Weights of a small GPT-style language model, trained from scratch on English Wikipedia.
Size: 10 layers, width 128, 2 heads of 64, MLP 192 SwiGLU, vocabulary 2810.
Architecture: RMSNorm before each block, rotary positions, no biases in attention or MLP, untied embeddings.
Each number is 128 + 32 x the weight over its row's rms, rounded and kept within 0 to 255. Layers, rows and columns count from 0. Numbers have three digits each. The size before them is the row's rms in percent of the matrix's.

# gate: layer 3 MLP gate, 192x128, rms 0.199, rows 132-148, columns 0-127
# up: layer 3 MLP up, 192x128, rms 0.187, rows 132-147, columns 0-127
# down: layer 3 MLP down (transposed), 192x128, rms 0.177, rows 132-147, columns 0-127
gate132 097:102119162109170087082077120131161073141120139100140095100127119124161191143098148178182109124089124171175106103114149135144123152151138131108166095154174164141094064133090133126118174156098118131117171154108097164161104099162160138146126115095137144154099131063114093130106192124091076159118108142137117163089090161147141116107032139159154166164161156141071149082193103094102111032118
up132 093:141070153094119099088170099080134117160096113129094151161141130137103157124049083181114148109132174075134131205132115117094136171117138195142151138095096136170131130131117149098090092064090097174069088088129122132060099134171126163111091141106161127093075080130138134067091127116099061131148085145108105141108075150157148114164136104083083098149089194124121101125139178126116132111163
down132 097:091141101123147133141179044106118098132131208109138134119096114071175191087127125135125139149163096131099163118120100135154092093183138133137122161113079078129099098177137177119139159162086180200174145115110134184120115068141108141128114077145103115139179045162146166102130150173167053103154099147097200127122128132158155124138109121104122134156143185128131149139122137115162056136117
gate133 109:185181084128098087159131159174078196168129121100090081126178102134149132158087132145148103156111111154192171186101142140140142116113097066126146137169143108101150127104176190101208147118182114125104137112135108121126077152098103143151123120143102145118087145078104142121184115054105134134133154091140100141125143127073090095159064115149157158127068157145097141137156122144154174043148
up133 104:156065125049146153188111104077131094167144156129121074130102118144110129122078174181139107177107145048110079135154145147145105106127080143165126087127143195186170183137082152151118105108116129192114088171122134096070117132178133084111075127126114120107106157196140121136136089093163094118140123155167110154122124120175093119162143097109081144111102081151114087125126155096091111135060
down133 106:079117203135126115121122159167125116113164165121151130170087076138142154154114129136168116136000098163128150131188126127134127127106142100119104154106150119170097158107124146176141092112183116152096114077159115142043172059158167135164123119115092112104076174103113147201088121091159104059183135133095113119150184147111116106118119153167131146114106117144119143144195156094155101147113
gate134 104:158148151142115142111150147149184104069163144107140136163068095178055127102145112137190120118180082074079148081161103120113126089128162144116104150165165105141175132140146020094128097110155093162114115136143127110105168150134116144143123123088125090136119187022174117147117137104167151178135147106198104099096125125092159167103129184137146112131097099140129135149125199154102112152124
up134 108:113092113115161144090081097103101166075150134154104117143142120121165113153077097104095125118098172100153123143145093136079155124133114179088167197089071107077134135105069179146082130167143076096202117150103143096031122139120169122101118060128119138128070129178149119147147121116163166139121098106146125197130157105143125177128145100106121165119150163113173090130152098199065134150143
down134 105:068199144119114123086124151114146108122163170157116131128080095167119176088162159161085111115190108147121093172110168114145142114113152041126073076122140112133127129112151085134183127132121130129039161137152120198094145136160101114129096153089164136119140140096130157142079086084115092144047194124074123100133119126125150079178178112091157097160181097082134143122108108117110096107111
gate135 102:165105086110116135109116114128138063126119131092101108111095163085149140163072120124101112108143194106157172116145087110150174174139086127152166095156138083118194143067135110103122150119228089123121112073129151169107152166114142119129174114184144155146131132124193056153154140096146161169110151179181104064146095099123105136151136126144149076130140198124098092125105097116119146048114
up135 104:201191097041161121105088106114124121121181135099140073120117105130159115109155095148199096101071092154083142140144152116173184200109124129129094133147077120141133156105103144154167059162116094131126093131122170182130118116128120143184121112134121141123121108100180053080112123105159191135152110159078110173120122137109141081198147123156133116080152172102113130093144101154108120084095
down135 101:128122149160141029152172115066136175131135113142157134118138114133157109127107118145101124152140109145143084139152082132095093110163071113139133103039149159135180103144115162093074186140124169113149220141139144170188151109088117168139145107172098076217067107104124159146089132161135164118140123077106138154163095103029114146129111120112121117159143103106140145091143095142141136141111
gate136 095:117176172159120088122176178074070168102117157077108063147153116110114132175181079180117112112173166090082134103157155147127126140138097079145129154114142133092126095062045126080105173107150169130124151106105090115130118131060111130180156099138115058130115126072180177093107177135150111119184125136175178126129116134116169163168116158118130129104094123143111180134136123121097078151128
up136 098:109144096117183156168161118127094133126106129111147181130154122144141177134158168099103115068104116150121146097170074146147112097088134154142125131125135160102069161182165085188127137097133137129173174157165186046122102179096153099075192187109138121096134158148166172135117087100121079177173137137093073132150167180162103115102134106111179135113085120103113161102100165089101077098163
down136 094:159151129149152123108141146174118148158150142029097119153121129156087118093097171117122091159135196153165122102134104105126108154123175125086148147181151124127146070153102139078181172175150059104084115183098133178113160078150121102125137127081200117089089118073131075070130162103096187097132133102111084192077139132114120155135098164117164160106119158152139118110094147111165140158087
gate137 098:173126116119134116117105175089153146137081159103122225189121102175119158046072139103151146117136088133093189123124107136147112128132130102134143151177141151154135157106098069074079131063144087106099113117153173106160142144160157111099113120137119178110084140134071176123088071184133110162157149156145144183131075080079106143105145137093092121148161083106123098114118128177110194122095
up137 104:191164103149119142165093158138151104140110141162159069107084152027115067138122172144113119086140084097150161131108054116128139094100107090133082100142143128155156152184120101132128161131136119106177147175144150131146130145117144177131118186172099094102110127073106113117129157197168114129116121143196173088136148086137149117177107091139126134136208135059056126103124112165096133112091
down137 102:068108172057107119139119147167130165092139187084141129125167142175117165096109101120145145183077152115132122178103143190082110148121177158120133082088052117133102129101108129133148133107153140150132135081184067130134097076123132172125141116103129111178136052129186184113179131102105145134089157080148088117130174122129176140106100135147164145090105161129194148157117132089089147079074
gate138 100:122164129101140148078162141208098164131091130112128104158139150120167156155193074118144133192149123102091117185152090132186124141142149150079113143095130114131122074152172120138087125141087132102120115115154125143204170172117140110134210091141089118175103107102121136161047111127178162189112099150139124182146086126162155168112101068122104126146095132100094125153127094160064185103099
up138 115:107134136140076146088125188103076173131074096103134163138148150137140123197110167074121155102184138082144146206118165107180159147122094154082123100114146155188096144131121107130110133157108119098115079061207090164148153121132175087114225149145126146123157201105119141153099145117138108188079114108106120140152112110146146134108133094131152130149155116176143143142098115088170145089067
down138 111:101163133180171193073131088178089163138123135157158114147153132093134176142115093178096187126169123150145102157167037128143118128150119163115150120136184067118156116161188163127110116132078116124113099162049139109167179141133112186081077150141148140168115124137101100144069090141104153154131076100133039154091116124117090152121128146123093125106113171084140154145106129166150117159170
gate139 099:108115151143136109109071086123156123175136194097122109152088168110112128113164102090110174105112158127114130124151117178049195093126138175143080069094131054116106129102118144119073150117137174207130190089145142098079074099117148107138094147130125161140135113115099148127070133142141092159135166136111097154138120137136124135189159097118170224124177127144116103168200095148111151161139
up139 096:145151150157130164123145129107145150181103137097036117149109098079115134101151190122105122078147143102101089107075124092185115113086159119129113090097127066117108140151180102138126098107149129151115150146068123117101133028171072156092085149097071088111109168147058103108090118121111119141128128148177162075145143131145137142154125170063123187192150154099072091112132114131169115135111
down139 096:164182149148109185148146134086125174085126165112096135108047101125151138151131128159121142116057088107163132156111097120158126106167068084088068103092163116069129073115109109102169113150107167106126132145096152149120139097132163098096085059135152142091154122137101134066078117132107171155087138122224111068166145077119149122149150172124090167132143120154104088088156165176143127137161
gate140 102:145134110142083157130132133112170163100097199139171067146125146094131097128100073108151155088127080185116083095096124116134163123169124089128130076132130098008178126167104151150020127126110139133138107091154126137168122168180143168108131098123097142127099130132145122102118184081093197109059113121151154180168133144149126114115146134089086115128132147061109110113104121153087141106127
up140 097:109145185107091161157145187148110164106140181085183101118132160109163100119155102087097096176107212158152081138100146177081084132159139136071168096136076105148147130165087127072099126148126108136163088095148104140149124152094133123116140118105127129139100135148143116086087127164068138085139126141093187161124113162140108091016144101127164089114157099094205164123131121112118138107077
down140 098:117133148150133044085115115141083167122143180137123138125139067147125089178085135160120065122184090125164181171159154095100100165140099125162164095096136105131111153158163124085185132156149148099105095163164176123169102176137119167091143082149110139116174105061151174118130153128137110124122115071149091089103134130137121172130159129101135082118113112099173123162107123187180234162127
gate141 102:141111146145165136152175117127160109156137120147095165149138159138170122156123122102119161190084111120083116132146113154067070152077125098123178149124118120137111150151139143181131169126134114154099104119113188071089088082134145128130179136164194155130140208143171154117079147037142138092133134157126129185115106135093101155155070179112156171177146126096098091089118122184126052072164
up141 093:106119189090192180188133114146099183105072136102099139123131130124118135109151113133104089169159192173145183095092167114135071070097114147108109150166152161092144155085152150090108169112114149152126117178195152151074136167138143112144145111099180171171135113128147171132164085117105092154144064135112179129169142161145122100143114075116170091130135151171172173112135112137186122163190
down141 096:182104115084052084157133196113100123091129141163078145190134185078170144119111180138152113122116117128118142096140132082136152089139112143072112065092172171169128146160085107143154139112130131208131134093120136136125169097128113085136156160103092126153059166136105199136117144194147142126064112142138093199142153119149169132164101148119180158121133107119126104161075079145117113154165
gate142 104:127127119159181130113180102133130117130167100098145097115094120080179201117086110142113160144212172129077150127095103127138133104137169130076124119078165172129145162099150123159116157101133120164105183125133151129159166134180076106073104164167105176050144155101071110138133127125074074121133150154177150136153191078105089131111149105109107120113114099050209117163134105135098117150143
up142 105:189104178101077142100107141177177084137111165126083094112107114100134101131109180120063110110106180130153116153094145161128142096133064161118131142158112133106062129143108121088100160103073189202125082130130115112091189128139178129170143103097091156083100088125166150134128176109114084112098097103130107068108108153103100083087112160122088087160085154127051122101077104128123146094150
down142 099:109155084161171100050187155116142138154147141106114107096122139104140162178076133158143080184161131142131152155120136142155111049135170104192124131114134123131131174119217126140081110084119074072085160117130103098131114123116099138088114171122103116106130157136095064157111135144119150111086105098116181102138181165131105155066182106172102153164156126103124118144185090180112179181110
gate143 102:203130172071094195157098087091147126119128107116086099148084147107140203141102138156137090097117112102087059186119160089155133126132112143126137088179110179179124120108165161103166111122136142141095118107096158095131104083129151173088133153064087166133086121130124174180148071161118079053126126199143177136144136084164109137139128165114183145180093089125147130109103121134131133116150
up143 105:083141147169193095109121204090161122129169133162130139038107128188109124117100081087175102130086126122188137125114176131115102177152131132171107141134105083138127131154123117144117138174176130162210113160227149086085154116115105111112118120137146180144137115137117110122127157081101168131135124140140093165130105086153179090105085059089129063112124083174143084127140125161137160143129
down143 104:128082134142065149193201124117152164134130154151097168188095094087110123142153142115097099176160124105160155083097143145123111120113174162069128114139154139182131157103181165174134084099069132131135137149111123155098181104104156183140125130143092115103136096138118169099150099204153158145071132133145135110130073154134158134125138142176199144133132189076142152065154136098083069151179
gate144 095:142156132121095169133152106126094140193154114119103136141131106134161163144137086132107125157139132157119099128084039154141104156145105099125135126151144095071182221140090119144135185125115124105094188135132140053104142165183123117177112106143158121173144186117126124132149079096185057142143096166143156094080089143158101150179145130209107118069103072085119128124123105105117127077172
up144 099:174191134129140111117161115124137112150102175124140159119160182147114132126117031079125141119134039105147071162113134108140122172142095122164207133121116141136149093143096096141204132112128058138143125084147157139084120123147131140120100127156130167133086151149085137139138164147081124064128197173076162097094091092144120122076093090179155092050125124096110125132122160091135177110151
down144 097:093078117175147173082067165077115106115115099185188189170181135148155160164184064154170172155123174123121114147122169138099086079117128124127096173066136156084191194131133164140077098124156133109119162114099183099161073119105150120144131138137077108124168124147117119118138119137113172125161120110117092132154177166150108114081106130125079130083118110124165116098123114078104149064121
gate145 096:116103111140159107182186105077113124187131145140150119176114141147178143084117145147075151146117201163180164123113125146113159113184133154114133060119179139208165147177157143089105149149206150115140116180137114179154079171138159132179122155178107177097129143098139161136149103133110106158076191150130130202134087154162107086188121144108096106110121105091124134144119122133101147149085
up145 099:143154120122079080116150133151114132100107174151224098131124047147161151150161118108151208190102116149118104169148153147135175080086057129110101131132124099100121069150134093096159093098171109092121115136072147185131137139181145159155105158092114124076112112185087106090152156127100170138167167121120160120082132125175174156112138095111146118148132140064102084127119100120192150117097
down145 101:141158149153122093149128142115090150124075128081090142134145131136119147057106155142179095116173134118143105129086131159093164168128151129046170086130164140064012181079142174073142149136062181152151117130107053109100137090147148130195123106153110125147156105115165137100139094161143111086095088135169165118125133115122112128130174112100090116120135121106116105084087154101071088099156
gate146 101:091161116131163115064082130110115080131154095084170079098109148129111137108098110165160105065122080134168217136164147134110190187181129119123122078095086197137137125099163127145141116122150156124108099113097182163118126118126230140089093097117131135124080185072101127146151140117145160102105121120114150148113097103117125101075095124144100122133121097083148198120106111081143048124130
up146 099:113115100155093162071086135098176188213179135165107126132131128147139123128121128143127119090098094146168117100153119151172155143100176107089205147158156157099075172113183108134115156141140149123142087135094167138082127077116179188166072101140122120090105098057099115122136152173143122169143093141130134161131107115107157169172141158123092167211120113106117074097131118120085084093072
down146 097:130159107158145151090151129112126074129149140157099121140132144153127126135128101103107162063164120088148194204117137150093171133120121133099087114116098137053101094208154186084182101112123151154151105168185138150186106149145127158124094094115164057098151146106148150090136099145123160106083127150142114157098137163147127113060110164145138152140148132135151124000131159109158134119129
gate147 102:139096132160087137129095130069185045165119083111152091110129176163147102122151086095211152146092135093123203094112157142151130164129129110120156127142139078142142142160139138132154103110130096124057166104158155160110083093126189095173119178170128150161084182184140180145134083144131127109147138157152163158168133167093137120077091161149111144123161102100147155160102118141054138189118
up147 111:152135163108095108155180128100129171118125114130165104117169093118143089095153113131090149127129124120084139073090104127132214159129153135156141113181139155084152061161140159129126142053159110108156165136134198153203118119123161137118100054164147130181122114140080095053148173123091090046127122107102132080142106083112176129110139158122096145131088114069110156101096188112135123172134
down147 097:092151103142178067141135090112097105165156160101104153130131115128173152137127214104150158105174107086152065166136134088102104126080123120144084066081092085134138135151158143108198113124136185115137082145094117080118119154132045137094112102107089077106155137114100124201081173179138162126101161154220119142113137152156123138158137120150163130119186154164111125082161116118113118116166
gate148 119:166154153119145149114114087129148076101118114129067153154122141112127129114154095151132132168104164077084150148121111103090096143099064084131164110083144074109143172117140107137130120107123121115166148134096060115137109181176192088122102161052119147143135094077156198213102136182114109135073081064094125097124077195158156121119120089106114133063115154134143111125071136174120143119158